Weights of a small transformer language model.
Architecture: LayerNorm before each block, no biases in attention or MLP.
Training: a variant of Muon for these matrices, 164M tokens, 4996 steps.
Each number is 128 + 32 x the weight over its row's rms, rounded and kept within 0 to 255. Layers, rows and columns count from 0. Numbers have three digits each. The size before them is the row's rms in percent of the matrix's.

# down: layer 8 MLP down (transposed), 512x192, rms 0.256, rows 187-306, columns 32-63
# gate: layer 8 MLP gate, 512x192, rms 0.251, rows 188-307, columns 32-63
# up: layer 8 MLP up, 512x192, rms 0.248, rows 188-307, columns 32-63
down187 104:113148116130066154150113130075100195088133147135079169160157124114177125121130150083102169130098
gate188 103:183155127119125099112064086096142129108126102112022132109132120153155122142116096151098077124114
up188 093:098114083093166104055130129128130116113151126161088106113148139158088104175109130168144132152138
down188 101:065130162094082155137125123137111147134147092182118156173146157104103110111142146107125088117144
gate189 108:111113124170130077146148149125079096196149107130119144125143157134117120089168122084177127126100
up189 106:169104112165164175109077075100133137097072178126159150064110144146117125123071110052157165113153
down189 107:137138132103125124050102149103142124137077091122173118116086155123138080162086137104119135139142
gate190 102:152111077147116158109120174081122116111149144083088100089110125199150115195142152089114147135124
up190 104:114121141126144163135141086108103106111163136070098156128109030102037141064130120145080105126101
down190 106:133119124200165115122139161147067137118175097163080140179121132094165212127125091124137108157141
gate191 111:135133176089151120121130145076102140167118150070116133000156108153158123126089166115115083222099
up191 113:140158173180062099145140121097104101102063117106114105168108078137101088136110136099106152155125
down191 105:169131146150140140137093117135131078108088153038111114092123120128148158123111132091079090189134
gate192 098:133194083120152114122050152186115095082083118105150153123100119107168138112142121130135138109125
up192 107:182185151133164025132133161112107072119135101091144154089115130145092050137134122168144117173081
down192 105:117092122224090200140145170154130132114113146145171152164136100115179120106108131078103143117125
gate193 079:199144081143098110150141149112150122137173129132149106098178107138180108122091138174067090166067
up193 083:133166085138148076158124079116146110127157077064146117132066101146202094160119104169149151092149
down193 086:197152165088049146088124167141150182106103133158151100146161131170119163145126171068151174170080
gate194 099:113064173157166157125118126111185133100080093078127128107167130133199152123182122099079181121121
up194 101:186179122110155109137149165092166115141064120128078052188156120097105150120086164143170134131107
down194 100:186082123181116115173150133150170060171109110097096121158107155123151097088093132134129113121166
gate195 077:147140139125160110139132065107067181189142155168127166160148159129112138151175178198141111148107
up195 084:101176093181143150129099177116103153192183101154094097175149126100112130110109109083143107140104
down195 087:104093179129110116084156120202148113100075103151138139064121158206112181114127142140085145114110
gate196 089:126137165164143153151125138147178125146204156169122125128188164103146103110114182150093138109150
up196 098:111189122173191160133112073166147119069099155116121162205115152111133130161082081133162143180082
down196 094:123144161062155130133119135183096071166143096111071139105124135086117106146114173110120124065139
gate197 080:150176103169171156166159085102149151125121129127100131111188146156114087101076122075098124175104
up197 084:144157118144121122174096149199147106163146089150130101159097189139127155093060093167109167180128
down197 090:171052139132094159097139161153116103167136177123155134091151104126157119096133108125126155113188
gate198 080:181159121132096132095116152130112131037170130142143102099113142152109118132158136045125133126186
up198 084:118092189117149114115138140149144121071085098096184187139094133131171139162135148094137059153094
down198 084:131154144113152162131094135141102112149112138105112145115195108116121094170028157155134118129101
gate199 101:149161160152132162200143047120092169167070119137137123157213132154150106156122155141114186091161
up199 101:151117083119142122099136074157121147144091108078124118115135139125109084102097117122160148160125
down199 099:108111174110090111104074082163177193141109148117175127145067130096129116117135145140181139102085
gate200 102:180165122083110144062093162131167132073151146123125072146125143109058148101137146128122108160094
up200 103:136163123094116150131151080183130069152118150102093076145110144161164080107145177158156110092104
down200 101:129118087117190186109098093081206144141075085132103082127121169134217112133169137116130117115144
gate201 096:149162145087099176110101113086027154163097093162087135135104164186134115088154116128084170078133
up201 104:060153143131048132149089126114099099121133125136122136130107147133051048138129178119155115101140
down201 100:155143188061073143172099084134102113127090158097108098105112167081169127071101114078087168087103
gate202 090:151097089152169119175081117036159140143125127104127114133093164084135103175153135164121112125112
up202 102:115138169160142121139097078118118122169165168140149069160150149083133102075133123133158229111126
down202 101:125131114081131145114120139138074116116136103166145071086127149143140121101158112142136127189067
gate203 095:168106111143084143143143113154091156091155121146168102038111110096128155102128176140146138179130
up203 108:169115187129089162129167113126170149131113136138142063121083104127122083135135134101117155158095
down203 105:105096128116140187142124103142129099084151130144105134087119074188111144179084115125104164143152
gate204 106:140134130121188128182163086066122148159051102148126132117139097127162127110089168059080175117194
up204 102:200143159119098154107120177100103091093131123080115130179145113117131179128144055103161129134104
down204 102:161128179190137074083159132147128121149117126073123128130139127128164121120123057135161119106063
gate205 093:054177109114133200092105143125130100123155176169115183088148149114142147090154140176198168119106
up205 097:105100154163151149119171117069110120126070143093125137157085176099143094185087180125168173145095
down205 098:117124104118139095103141188181067176185109102140087110116057156156132097140081100125172102126160
gate206 110:107108156128172135093106069073094067124130136121123073116132163125130144161077150112131153166130
up206 107:144103081144128107126143136118131143135117117104151082116120158087121088062160143141223166100189
down206 107:193166147075116078075145181025120150163075086110135143150133091173164157114161218140093083114161
gate207 076:136151121157129173192140063166127144194137145106160112176119124127135116132163126134059172193114
up207 109:148137067110129085118189128104061045137170103051150133121131108084078122084096123079147066068139
down207 109:113147098114129088084153120164174107164121150151160188152180109124130136136094123114100077128136
gate208 096:123188116151117141144128122107112123111114192235121139149183149114144141158128145158113125135108
up208 103:132136129146154164120132152118133168102115148128065131114137132137134053127146090123167136133088
down208 104:161094156132094163087146127180123114122140139084114116069085140124180133088140103086203164136120
gate209 100:105132117203131158133106196125084141094098111122125053122185141100110055167091086157104090105168
up209 099:164111111166163078117145134176134060110062122117192080149108137066129086037161154129133130094115
down209 100:160067120138147086105165137115127136161089124113172150065119118052141078133160124119148128161112
gate210 093:192126174158153084120103147180158116072189137128193076110132142132153131143102139128129120128127
up210 097:107156144130103093130115147139060136169089124070162170145092129180160162111173103121111156144139
down210 098:115153157095140106143126110099135125172111100043135105168170145196101180153063125178120125120244
gate211 092:142152071119163151165120124141133126065106106132133117102050098145085061113131120105129120112117
up211 097:111121149215122110123163159188111073130192168139107085150117079134159158148132130153111166120173
down211 097:119150139139085125160148109197087092170144155105135116154113133113133114112104100172095079090100
gate212 097:118165148108123169091130096139150112144067140148088132074186212069108096099151101144078142123101
up212 096:109109134113136155139118133129102133095125183144101104155152148136138156163117140131131159153164
down212 094:118130169059097107152153115127134132112111155090116133100113106055151137096121132136119153080099
gate213 099:162117116158121108239065179167190085114094166163106175080127150125102073122113130121142138130119
up213 106:144136162116159126089208118144055153198152102109091120102095117163142115177146103178128107087139
down213 104:098162119102151176126177127027067064151105092117154111145080086054133205175139069176155149124136
gate214 104:169130146087167137105170170123170149168120113150211157122120144165143118116149149117034127059096
up214 098:118084118151176149170128061168128134144087157153152110127117172125160156126066120085102108145172
down214 099:128173132149140096098114175164092093140097081193104125151086182167128100120153155109127075167147
gate215 104:097165177155115151134158161146089117119119138114068106171128078117147049178172135122115138097083
up215 103:133102133099107093138121145105142175120147147118132108076121099212104141078103081160165100172163
down215 101:136105168167162133115081109055120134129165147143082160132166147152148150058063100107132139118115
gate216 101:113142125121170117136117165121063130183114114119096178119144187107131160156114087183161144154158
up216 103:147133089107082062133131136061134190069158110155140181116147105129140129099180143074079131117123
down216 095:099188113144135150066150102184137148159126142101161134122137136146120151089052120113122169121203
gate217 097:123136114178197144105130114176082094127095126120116125151103092174122126121133110119095078162068
up217 098:135112159154146081123187142152125124190101112084121163130162167120135088110087114145114163162096
down217 100:134148152119103082137109135108168112118164131100109177151152148076151111159066161156125142124159
gate218 090:148175124152109095153122119083181052095167165156160169041140163088101206144113197089053127120092
up218 098:069147110069120125153117143129104147064139119136093089146198097181127053114081114154092091133108
down218 096:119125173062135089145124177112075163130126137119126093180156090167109132077120095161102132105130
gate219 099:155124105109097193186120147087148141130188093119110121172122154115112151134176147046140130162171
up219 100:170141069162140095140155202133133167098118098083090134145127126162110132184133084118124087111190
down219 097:152134133131143163159145147064137112062118112155126105151102066142045129130101141141107142143145
gate220 100:194153111081159140077085120162133152137157098131190078127140165132074160138174116138094027154083
up220 097:145124073112128073091156130176184099109142139121154164150107059147118081121104167135095148164086
down220 095:132090105098159122118118057147102150074152180141100110107133166179135132133144117158132074139164
gate221 110:119114125116159132106157152102106105193137121139128154043169163145113151108126189107133181125154
up221 106:163111105164127100133160119141113146124153116098169142074153163122145116105167158144137153154103
down221 102:114133131136135141116093094101123123109117106167106153124165136136131135110083138124119164153107
gate222 102:149136146147130086113142162140071134135119125136126059059077095131129139114155129125071107134074
up222 105:099083088157115106086102107133116159151162134153115129117095116093106113106160120098096087135065
down222 106:113119154185165081126176130123124084093119141121118087117087124118122159151089133142133123148177
gate223 103:117220095162083176109108130173141125121122106216164156100062109109146160161133080120117122123092
up223 100:127148119102085144120136197109189075099151125077160181132092205047144093108153113088093093114159
down223 102:144133193147100103170114134114189051087163147069105118128129219179113103122152147063142194127159
gate224 107:129142137114088142151079140119165154172112126169169125089152142156101093182075126119108162181090
up224 109:103161129147147172124091114133170142097098102170202100115094086111122121090191150099156104123116
down224 106:159138091169139128111181131127131130138127138189136125180120099137130114172131166191125138159092
gate225 104:163123148142165111144089151158121052150083163121167078110160125098109123116163143064144100140108
up225 104:135154160116142123128134154135092109110165108127186082129122157109187164079180132161129146169075
down225 098:077112170087169157129154073130157115152092118090175186121087103112123087097090128071094050148128
gate226 103:151082061162155148160149121222099158113128209206146132101096144126160168143096106130208157191104
up226 102:099115119112142198158096111153103074123147138080160176122173121095183148123130126070068073090135
down226 103:144090140097133131147109138155044118168133146131105140138113139124185193136110139111118089143116
gate227 104:067101082131095196141100172171100149154156135132155142176140075175174074173121137173144139162172
up227 100:167155151110066112125021127119089167135065170141109178128104128164113137187091123139118101167097
down227 102:160128154115088150131124197110133147152150123096161146067124099145139148114120148085131138068120
gate228 097:175118167158104103111151133144119088169150191138174106111143102130145080173176149142097128068129
up228 089:150109157185112138099183115102106111147173112110079125153104173104157100112165103080185124182101
down228 092:081070175140103140122143137120141144072130187132148174135105148137157135138105048116106173096118
gate229 104:115145119139130149131119101080078133068106119167097115172149183111138111147117116101122132122094
up229 098:198159099178166134155107131147132094149100121042100168133155101127110157097142127184116186144131
down229 098:133160116123117158154109132153085087115138074089082129122114128154137157095084091141132117120147
gate230 098:114126111102111178133132151076100111100126162119117142123154089168183113091161182140090096115148
up230 096:113105137121035174094123053156088129177115105121121067126140150161113153134088107150170122104088
down230 098:156114116064117170101108158103118158165130161125133120140163154128133154164124148140163121097121
gate231 089:159174097189130043123172114169130123119120128171110085094100091129108156077166141147106120124066
up231 095:101084179143128133171144106042079141201120158130143114152150143103125093179093115114134148148116
down231 097:185146146180124157158112159110142131202107111162135144110142176152020188111143148162124114138144
gate232 110:098087116185149099164084154150120089096111168139108127147111119159078140152136113159131162189097
up232 100:122169117097143145162144146096086097146149178139161169120130122132184120140108112123120146085114
down232 097:133106159110156136133112117174117135134122097130123133158174145150101180116078162117100166128145
gate233 098:156117120121084063156098125157086139111119092139126082161090073086062161154126084131172192192155
up233 092:178153089132116129131071135139131111091085108171130124170117107080104161164179127089157108171137
down233 100:164165157143080069160096137200148106113089113071129073118088118084042136126141127149109150113138
gate234 092:098197129128066142114157135115107096150131128091165139120113091094145179147124151105135162131161
up234 097:150122135122123146143122175137170146148085071085139121069141167112078146068167098140111198147132
down234 095:134135165171139113147079109134161103112114145113141117116145126117229103115152090125072145156146
gate235 098:156128077132153166105117129151121149132173105110071199077112129122106153161072111098162119131174
up235 110:228158109133160095131156115113164187117139147169144222123129147146134159084162096154140122199115
down235 104:132142124179173091129092158145159197105147130121074119103125116162151150172171120179181106158090
gate236 105:113143112121187091112143113141129069070119133133121092077124229083102122149071171086133133134105
up236 102:172114087133148141083059111134108108124133156144139098157170100074115110178118115132069191089131
down236 102:118083172101096096175088146038164189039142161121100128135147122151167100093168128156119144160176
gate237 101:121143167144189088143164177125085125082127140142148110176122192103088184157141160086107108114155
up237 102:109109176112092200124122130096093099131143115146127180123162127092097127082119135147159106150122
down237 103:113146084135173112147101176046100137117157087154125095103082125149129105123106141191129146093187
gate238 109:095139131112115109153107116134091151132126164108136098077151103159110082115169134181208194083102
up238 102:130140145131114096093084126171159106085165148149168112115104180058108119109137140161115066121117
down238 102:214158128107113154105166133171131125125145197107122144167059124143139149102109123106126134156172
gate239 107:120141165115197129113107145123134073100135135148130081109087092146197153098151159165138136158131
up239 104:125132107070151130122165159143100178141058092132143141205145171135124133175136123144087143145128
down239 104:140166110101120154193149100125132135128161177117200159127143193094107119093108194127130107068118
gate240 091:134134135171099152139071131170101185103143110154157158090106110146131098142156082087136123177161
up240 101:106096126156150138142128174124084157148130135118155183144154089135195081118116118147093135192098
down240 098:118160116113108177137110137156118130133109095081133114049154121161197179067100159099103125057116
gate241 104:115117113161168170193153151109109087092116159144111158097126161223087144072090124130127096168144
up241 106:171151116104131104131129068114148103106127123086122113142107128180153158104068130201106084116120
down241 102:137124140148156092124121129165135109055163088119100119092118127155154119129093122143142131178158
gate242 105:092133092147172117099095125153141111130140109119139175137094172129128043080122155106116164104174
up242 096:139167149113116184131131156159163096148145116157146161147115122072082128087141128135173114140110
down242 102:156143107129060113110131108162099137128181156132110083101151120140134153106180054112189178207132
gate243 108:160126141121101094144097092069183127123108109167065095137151130099107176132128158147110121160098
up243 107:103123184096151120152160172136129181108065074158212126128085147134114176145118118131160091173066
down243 109:116150123138133123112169147247151095149083160124172118148084147058124130090130153143161189103140
gate244 090:113097127090172178150127063092116098124144157186110121139145136140073105082204108044151112126165
up244 090:114070083163086088159157123089144103092143127174072136131139127102136164074145100122108110141142
down244 094:133157169039082129120146132148179145099100126176174191119123155135153144179112140101126130130169
gate245 101:134128103139127152176158148134130137141199169119092131142159146113127110127142114163154162153135
up245 107:070131123192150123141192143121115147071189145183108172168099178104130141102117128077113156154120
down245 104:137173106159145109146167123153135110095161174123111162180151159124113158110136138127104150120190
gate246 098:139134106154184146118122136124150140128117094160096120124113147122145084087142136088109137143112
up246 096:135128166112145063125101087162037138144153115097127169112127128110061162140105019128104041145124
down246 097:098108136132099090129123153115090156187150158164115155121124140132126132116070131101100099098122
gate247 104:173130078157102186141201156113108131165173101135126131150151131133175097114094159086150109081133
up247 101:125154123097121152109172118116152145165169127139150041142182088157095128140129142100150117118116
down247 103:152169126099159129121161152135120113141118098141129083183117150105136080111069164148179147200085
gate248 106:145153175138128130149161147179123168133132143155111077130099166125125084121140107078094096084131
up248 114:101148153116129150120101093120131076115092072145152195144165100137083163148129179135106126128094
down248 105:116139161156128185172116173083171120130098111139124081146198082076158125150111080080064169104109
gate249 100:128074126118133126144097099124116129193134119122193129138119124100109136159187198112111092181091
up249 088:080138105093121122149082185138169126118113135129092153201106191151135132163111123110158098151112
down249 096:053161164118173157148112098145112096120176076104098126088071085134047121169143132108135124190130
gate250 089:207055116073133191140154138082076083106185114122128090081135168110102064091079139125157121107150
up250 097:116169177143088052096106120107110148105054164177136132068132089105137089134128066157122148098178
down250 098:139201128238146114126079141111093159155084171083126104161127126133165134074106113165160145129180
gate251 102:142060172170114124134124096161159096129090207210069040072133174127130131075150137116096091163123
up251 101:138127095099127082134180169090085074079186172160148080079110174074139093127130135110083056108142
down251 099:179121116121120112136135151193124118202127153157132162080119099114092136142115118128108114156074
gate252 091:108098115065085083138122126107111176112166114129113176057112130117146171166084107152133185116134
up252 097:150091129152141121135110156090169097193085206174149115136076082079109162164146082124096125085094
down252 096:144172079151150156125125090089103143100166135152128124140139135178107058096110186136136103121186
gate253 094:185130171140144121118127098134152170155115162125181116071132103173149121092113092154120138108128
up253 099:106126153146095120101116114124151136169156114115135089056209171148125126107152101132090128140110
down253 096:151168128137191080116165136222133140167144097076103139140185123121062153075122108086137130082108
gate254 106:114204091112165176156120091178128150157144182137151126154111095106076125139091129123130152167158
up254 107:117117128135129122139207118147121147158110097176149130126107181167162134154148120104110112097187
down254 104:122130139201163114103166126126183155139079147112145145132107134165179115132127107164153149172097
gate255 103:139107118170143141113085118163077154153114115163074178161093150134187092175090149132120118128138
up255 102:118125170107162131144152133148137162111130084159147029144123109125080141125163085183118107133101
down255 104:123143175130176086171104125118124173148167125083136062123160133112157166189148130138156059107189
gate256 100:137143116156136108117145093132089209167150159186104149108164077107119174100149112139147135051084
up256 095:166115131107113048127119107134159089106144218070123132133135108129123183135046106163194102118158
down256 095:137130156124135114169135135063133078086097116096133154116125207132131092127106166092066072174152
gate257 096:155133091154142113187101108112111128077108166121116165130131089111161067148142138115115124183116
up257 092:103140147081144134105145158158127131179157166204125105128092140084209139092072132175124155115089
down257 095:119139163148096165130136177133136143076111172164104108135084130082149100132138163114116135131099
gate258 100:068125125106082127114197124175142157122133087114121043158143107173099122182141192111160112085203
up258 098:163103096068160088106087132095115063108095108086141129145106168097140154125084144132132144147076
down258 098:178116126128172174180122172105101129125126058128142154072166118116147155082162128167112113141175
gate259 076:152111127102153074107148176167067138097137120110096154151127179155093130110109172157130130110110
up259 086:135148130096154183134040134088123086129152120116101147165110129136116163143171164107101090074139
down259 080:126128131098096126143185157174136113165090129163105147201120116161115141157162056235097113147071
gate260 094:146161143154180140138101120149116127103110195065167118177117132137133131142164121221104109094061
up260 098:118136046103117112079153142122055126135176116143079097060097178173163126085056101119106170178195
down260 098:146167163109162134126093149156092098090125193084114191098059130144176122192137132145101110149108
gate261 095:131144147098129137162119109118113091181148126114129076082094125078141139132116166159198127131129
up261 100:144130114110149164093152105140185148100094149103090099165121146093178078134154114136131155172120
down261 101:175143088169121149104143157135078124156157073150178060149122157178074154146152117161124125138129
gate262 107:172133131134146156110082115133196040120112125129154117109101190122034124136136100153175086145112
up262 109:127058154148103134117173122130108140076113156102113117110124127161139046121060179129175166129126
down262 105:182140128132141143053125112138082103112107175151148149175125135112116105080129130125035104146112
gate263 077:122101110163131132175064090181178211146154161125161139071073183151121124139113138166105116138105
up263 093:138118179151092108127088124084120095119128183162131147119116163135143081119100129142100085132111
down263 088:109158053143132173167163090116129156132098104105092123137098152161153174090193166141122159220090
gate264 098:136089108059117108137103118147144109103100145138055130146139172192109133112131096118104153131100
up264 097:181141118129117064126039167180150078062128116104151159159119125114143121155108109148092102170122
down264 094:078122090109089119136104158110110130088188128119124114152110159179143139091182089141167111096105
gate265 109:166126128075163098159153167150093141151176153123142123159128103122140158078097159156142120130139
up265 110:119096075054131096163180121100123145109125187211113175142075112129133104129084151136113129189085
down265 110:109162149070118116136117079159118126136068144165087127148106117102142121139153181109068171099121
gate266 106:164090138198096154124123097182159106150156113176156155114149101133075121088150120106112093138119
up266 108:180066120135106158098129117162130142112171151138140150100091128076107122121210164107094149098164
down266 103:102138134086124067074164175168191188069130121101100151148165082099159118137159102167092077184098
gate267 107:145128146154125110156030121132117158088102096172091103113052127127122098121083141120159163107068
up267 100:121122107071175153119138158122134086143117166072129125125096168084133203165137150125095165081197
down267 103:148194109156172124131116099054130121112155079135151133156166121124122160113149122130105129030128
gate268 069:151123148145080095136140083115109114122117122155129189078174152171150129180155179153131140031149
up268 085:087112131146106112136133077107128101059152140131106149113092149150127148125120158192104140152135
down268 083:159107093098163106098088118032107115170131155130109102141158121097078129106081131070185137134160
gate269 095:113110121087128121097134108160077149039087123151196128128149121102110091169119130113139098153091
up269 104:070157127130167123138126104068117108127179143089119097172149122099065169118058063093071113075122
down269 100:085143100147110124143151158148111104138150187107096106176130110152074140083134144140161135144075
gate270 100:109185129126148133146164087155061113101152103182155140116127133118162122097091192129064140089070
up270 102:130123108065099127141191120080165112127142123125132125108106096137121050187094131122126117154112
down270 104:149040112092141175181140121074127147109144171139160132146144113115171105180133109205127114111108
gate271 097:108143185123088153161091160088118111193072106086089109093147155141124153154110150138180083087159
up271 099:086133196153191151136136131159130096152146120122102123132124097091121144109110025080142140135105
down271 104:127102098070110132108120117104099129176094127117181158139152108096144142151102233170125168135136
gate272 103:159090108111145122136092140085148140158123152132184121098074126168142154167097151119145084128103
up272 100:191113093113163133134141158147157091104149142137112118084152139097159116066140113123041123176090
down272 099:149069133147076140132085102153099184153076074124185177135160121144105041154166072140161128120137
gate273 105:133223114085141179107104113136195081167127149132111062106144177139058150071178179125099082205124
up273 104:149099145178110137089190126134175076173097131096133119137147144162142160122132109065116122131147
down273 105:144100097090086121104134152109097078095160166107170155137146134156102140145107152079111137145099
gate274 100:121156157098164132071108099072181113100134108142205067092135180154116165125073124090143161119078
up274 092:157109067147143084114112167068107139118060148121091146156077180202105132173139099128092119160209
down274 096:123111110169066136112163153207097134131119172109093100125093143096063131161210081133076105111120
gate275 096:154144172075137177091143095118090132137089178124126129117098105110106134077167113130095102085150
up275 103:139141168131119139123126099154169105089121095160137120086117107077188133147131077116185182157145
down275 100:127114121125120129120123135155121133139126105139132121116181123138053069103167141166089108106130
gate276 112:111113091145146154074062089148126091119183158072163140134179118138107102119110084142112126153134
up276 104:102104143074105104141128161135149118159121127097160146087138196130166129159126184177172139117171
down276 106:166131116111095099141172144154118176146150157122163140066105148137103108098155109142146091120141
gate277 109:141106130113147131175175194119105131150149063146096183124075134109161109127136136129157107125058
up277 099:074159089134171071187146132120138139115098102126152097151145187175147142162150118098137139126088
down277 100:094108134103091137146173103128041144137168149120121157049123054145157090155129100164162124157103
gate278 085:162116151165115161132107092141143165078186094071111115168103121175140090150178076153090116133097
up278 096:077122124102168061148162147105093130153079161123138144107090154118142142129074177091094147214147
down278 090:126133121115159129083138077171095206149155167137096142083172166126108130155140096152194078136150
gate279 101:202146107154185128135150161135160152106149158140162157199094142131165163144139162124118104162076
up279 105:224096140064103097115099157133137132107149118119115100136186112176140114113123148173124094079116
down279 100:118086140093070099067158095149170116141168172139093136154065073112134091106156172143190123143177
gate280 102:151173159125108145196135120148137145137199128134069125095144144133140103105222162189132159129106
up280 099:093112127107179129158132096100113124100105148113095176113148191121115170127110127098120068141088
down280 103:102127070142123188137193125123132080075128131130118112104129104131114086155012136128145156099122
gate281 103:074138140107116132148125086088164119121108093166145085106130101055062134122192146144089098136210
up281 102:116117084137144102147143100143153137126164147174132085124096157106096148132128122130094138080179
down281 099:104176133141091120171137110105146135153162096132157156193114162112157146170114107078159167096143
gate282 096:089109146127142135099151154062122143151134157116141113073061114135141107119157093084204141182124
up282 096:152101076200096175114094062104160134138175100145079123145163080106156136150170104088126078123080
down282 099:142166151131135118158096188117153109152140080075085126107093150073107115136173140153147154078129
gate283 107:186146100128134138161062119080101189124170127141108132144116129126096134058173144200121135103107
up283 107:115072174120094024115085167100136131105150147105096124112113150056136135096123107163120146105136
down283 103:124145137174142115124239155122104091163157147153100159077122137164105120173126082178095089117148
gate284 100:124121097143105176147165199105106151132212105135103138146136123165140112090154148109130138133135
up284 106:105152114128182112147120024130143132106081177158110127133141127141121130182124113086155063145103
down284 105:116119114061112113076124119135126167139107098190153097166163136148141106149076158169107092089106
gate285 113:107105119143062168150122104147105096160136143116141088116109178163148147110111077142111176104148
up285 102:130146139214110140175143126085109121147129109100116157119102143150109126158120127114152104164106
down285 111:161166051150110219117171097150140101120120140133138147113181129144108167161148112087149171104092
gate286 097:128117090166159146171125181156137121148140105160129178106156137116121161193194182093121125156118
up286 100:162116139119178145121078149148183103152161131102164127070078136160107134034152103127135089048168
down286 100:138107118075109070130122164160135186155115193095180093125103140161135087162112112111133101111180
gate287 104:110134070144136168165137125122094144139150089130129141159144115184072073104141140156136133143102
up287 107:143133155134097115129170112171198174144082091137167135140136095077109129042120187160134092114131
down287 105:119160119135162189119129105146152130119143122142226085138176138084116121093087138189135164113119
gate288 101:114125066102117144106124151101127132137158088187125075127139147085096148204129086157074135112175
up288 102:094187126170169115091124117173121102116141095140111169154104175104171086136137151170176172158074
down288 099:228100131134117162109067095151128140140165127133146089091071076116128131137145096127144100155155
gate289 095:105156122123109084178173119127100119096164130170152160159196100125127141076172139158151070173127
up289 099:084162051120079093171111152128129172074147148066146136142157135134151108077130086147112107167107
down289 103:096164127133069150135160120062118136118146094170146097128156135125100156134133169111103076153128
gate290 105:083131091174103162144148096178193055149151122148138129129142112113168156107194172099187164125111
up290 099:157086150155115077085110093208114188166119158116159160072121132105161147108092094089124138113109
down290 100:130088146145096078067114067163229109120096153125148122144201121044153141118089155132136184159121
gate291 093:175144144148112084173137182114111152149148105193153156131197114091154072141140130097164200161142
up291 094:160098124145182118141153077132094107096160069108081140097135137123170111175123181070020087111098
down291 097:188175136141105086088143155136128121104152089183078138120087180120063121177173122139158108163100
gate292 100:120144157170102137136193100148112147141139158154130100108099139114125136089121115139094182182080
up292 103:214111148176121140088115090117151115167147117106150097126087177150132083184130147161081109186104
down292 100:138147100183181126156099091148119127110149183183169063132174104089077139134115105138116084120114
gate293 104:172122111106060083153152076113099124090134143153121047085128137205127106112077154095163155162136
up293 104:108107131171138109125083048113099144174117133154148092089140165127219156144164166132116094147141
down293 098:145149143158126194128131116084084136104138181151167194149063111110096220128061079117168158082110
gate294 117:139176133138131119122096162179157142152094138170156130108094121133145113163156088110119104146110
up294 104:115166109111208100153096185138077106142136112109133146135134133125105150109127163147073108151137
down294 103:091102127101131143116109165074110080030161169159105105133163108158129176165130124182162130108087
gate295 108:101105102070162106168134112107160139147116136126146156089115236169188077099095131121110100138106
up295 107:127137111120146154101103174171147165089135155050146171103138092160130129058070138125123101100100
down295 103:172148131121150065090154190153151130131158105058156145125111128137123120112159089159113105172150
gate296 098:082211144153141128127182138147103109109123138142111095157123180081096146106143178135174064109114
up296 098:117087171133164149156096166123087087169169100123135138119141132135140138148122095120110131157208
down296 095:162135187095134101142128129163108097161179138139089116110083130125119128097143053105147127085177
gate297 108:156150065133122143111066118162079103089156131153110188140142185157102147142102120134131138159141
up297 105:115137147129096103122107149111129098142091121048156110129141097092073148094160110145137092128101
down297 100:194124095146185116158116170088115060139143095066160097171158172147119127115138153157162103169122
gate298 103:131151125080091232108158080128126121086134217128080144140105110063090118124144129159139104124167
up298 105:162149147112117135053172104146065147073127196094175124182158108141071079104162129142135115161128
down298 107:096092145086064085069127102150134097099149211110180113118115100084069126097159119103131069121082
gate299 110:155130128139116147123154195146173154165166115113131084130139162129134151128134089095140158174127
up299 110:116119174133095133148131163093123175051154120144139124113156142023158163125163131154085144048140
down299 110:119138121058149188126101128186162152112079112148114133138142185114151164109101130148131175093094
gate300 107:175139115169147160111085094190096153106108211143066156124149123087153093097144102149070067131093
up300 108:142130104107146164149102112168124139160162182071150134113146122091110051137113127169159124133096
down300 102:077146148105153144097117126176130158142083192122070141110128152159136129139131144133165067149165
gate301 111:150141080185124112170144138167108113089089182157106147090177118156161197102081138198140190163161
up301 107:154081111144171124138165108108106107199146177138136099124145142138110105081084183148063110090121
down301 099:078121122101116105120125123102112160112143126116153207137156156091102164153107180128096150141192
gate302 096:183109159139187131142061182078103141159150098147143097081123100130153148106139172118126117135143
up302 102:109142115103086069106112154132141123118064103139093081110083061111093104160182115124103091100106
down302 103:166146150112084123133075177138162142142153110173119127139181087114102182092098109145088148095105
gate303 110:123120124165059123130126135179129154118134140179129086136182166143172102158137140189195133116108
up303 106:152112174142151112135080128119105153127094074145127065144162152155085126148097164109091158079129
down303 104:201129066141127091139136124107105183119147106174162126152196162175117139123125147125145131108141
gate304 107:115149095132131096120113144135122059197168153160138105131102110111149138109167140081127084127126
up304 097:122118135144114149132188160132119122157137163111148086153130193167074128045067167104141119132199
down304 103:114172119117083106080145086143153154121149149140123111113146110075101157173159120121121071123245
gate305 090:063162066106078151147167108122138201115138067120100109139079138167151123105143046175135099152093
up305 092:142126172106115205118153120125091147158107084086104102128099135141107081111083122130137077111070
down305 097:106117084155065073099137140114122123156141080131120122102140119123090085125165115145161143136204
gate306 108:133156124140199118119091182086141079102109162081167155111077052097090088175155132131133155151149
up306 105:143102093114134186085138116140161094171107119119143159125106099117174131070126140158129122144134
down306 101:164137101122068141147180141084085133116186126171148112104117156132141100091171063154137136180132
gate307 089:091186106123103186160113057126111150123089132111150101056135169147138133170136137127168079125142
up307 092:116160155131096129087042133103093164076101089133105217081128093116160077100076106142165163128123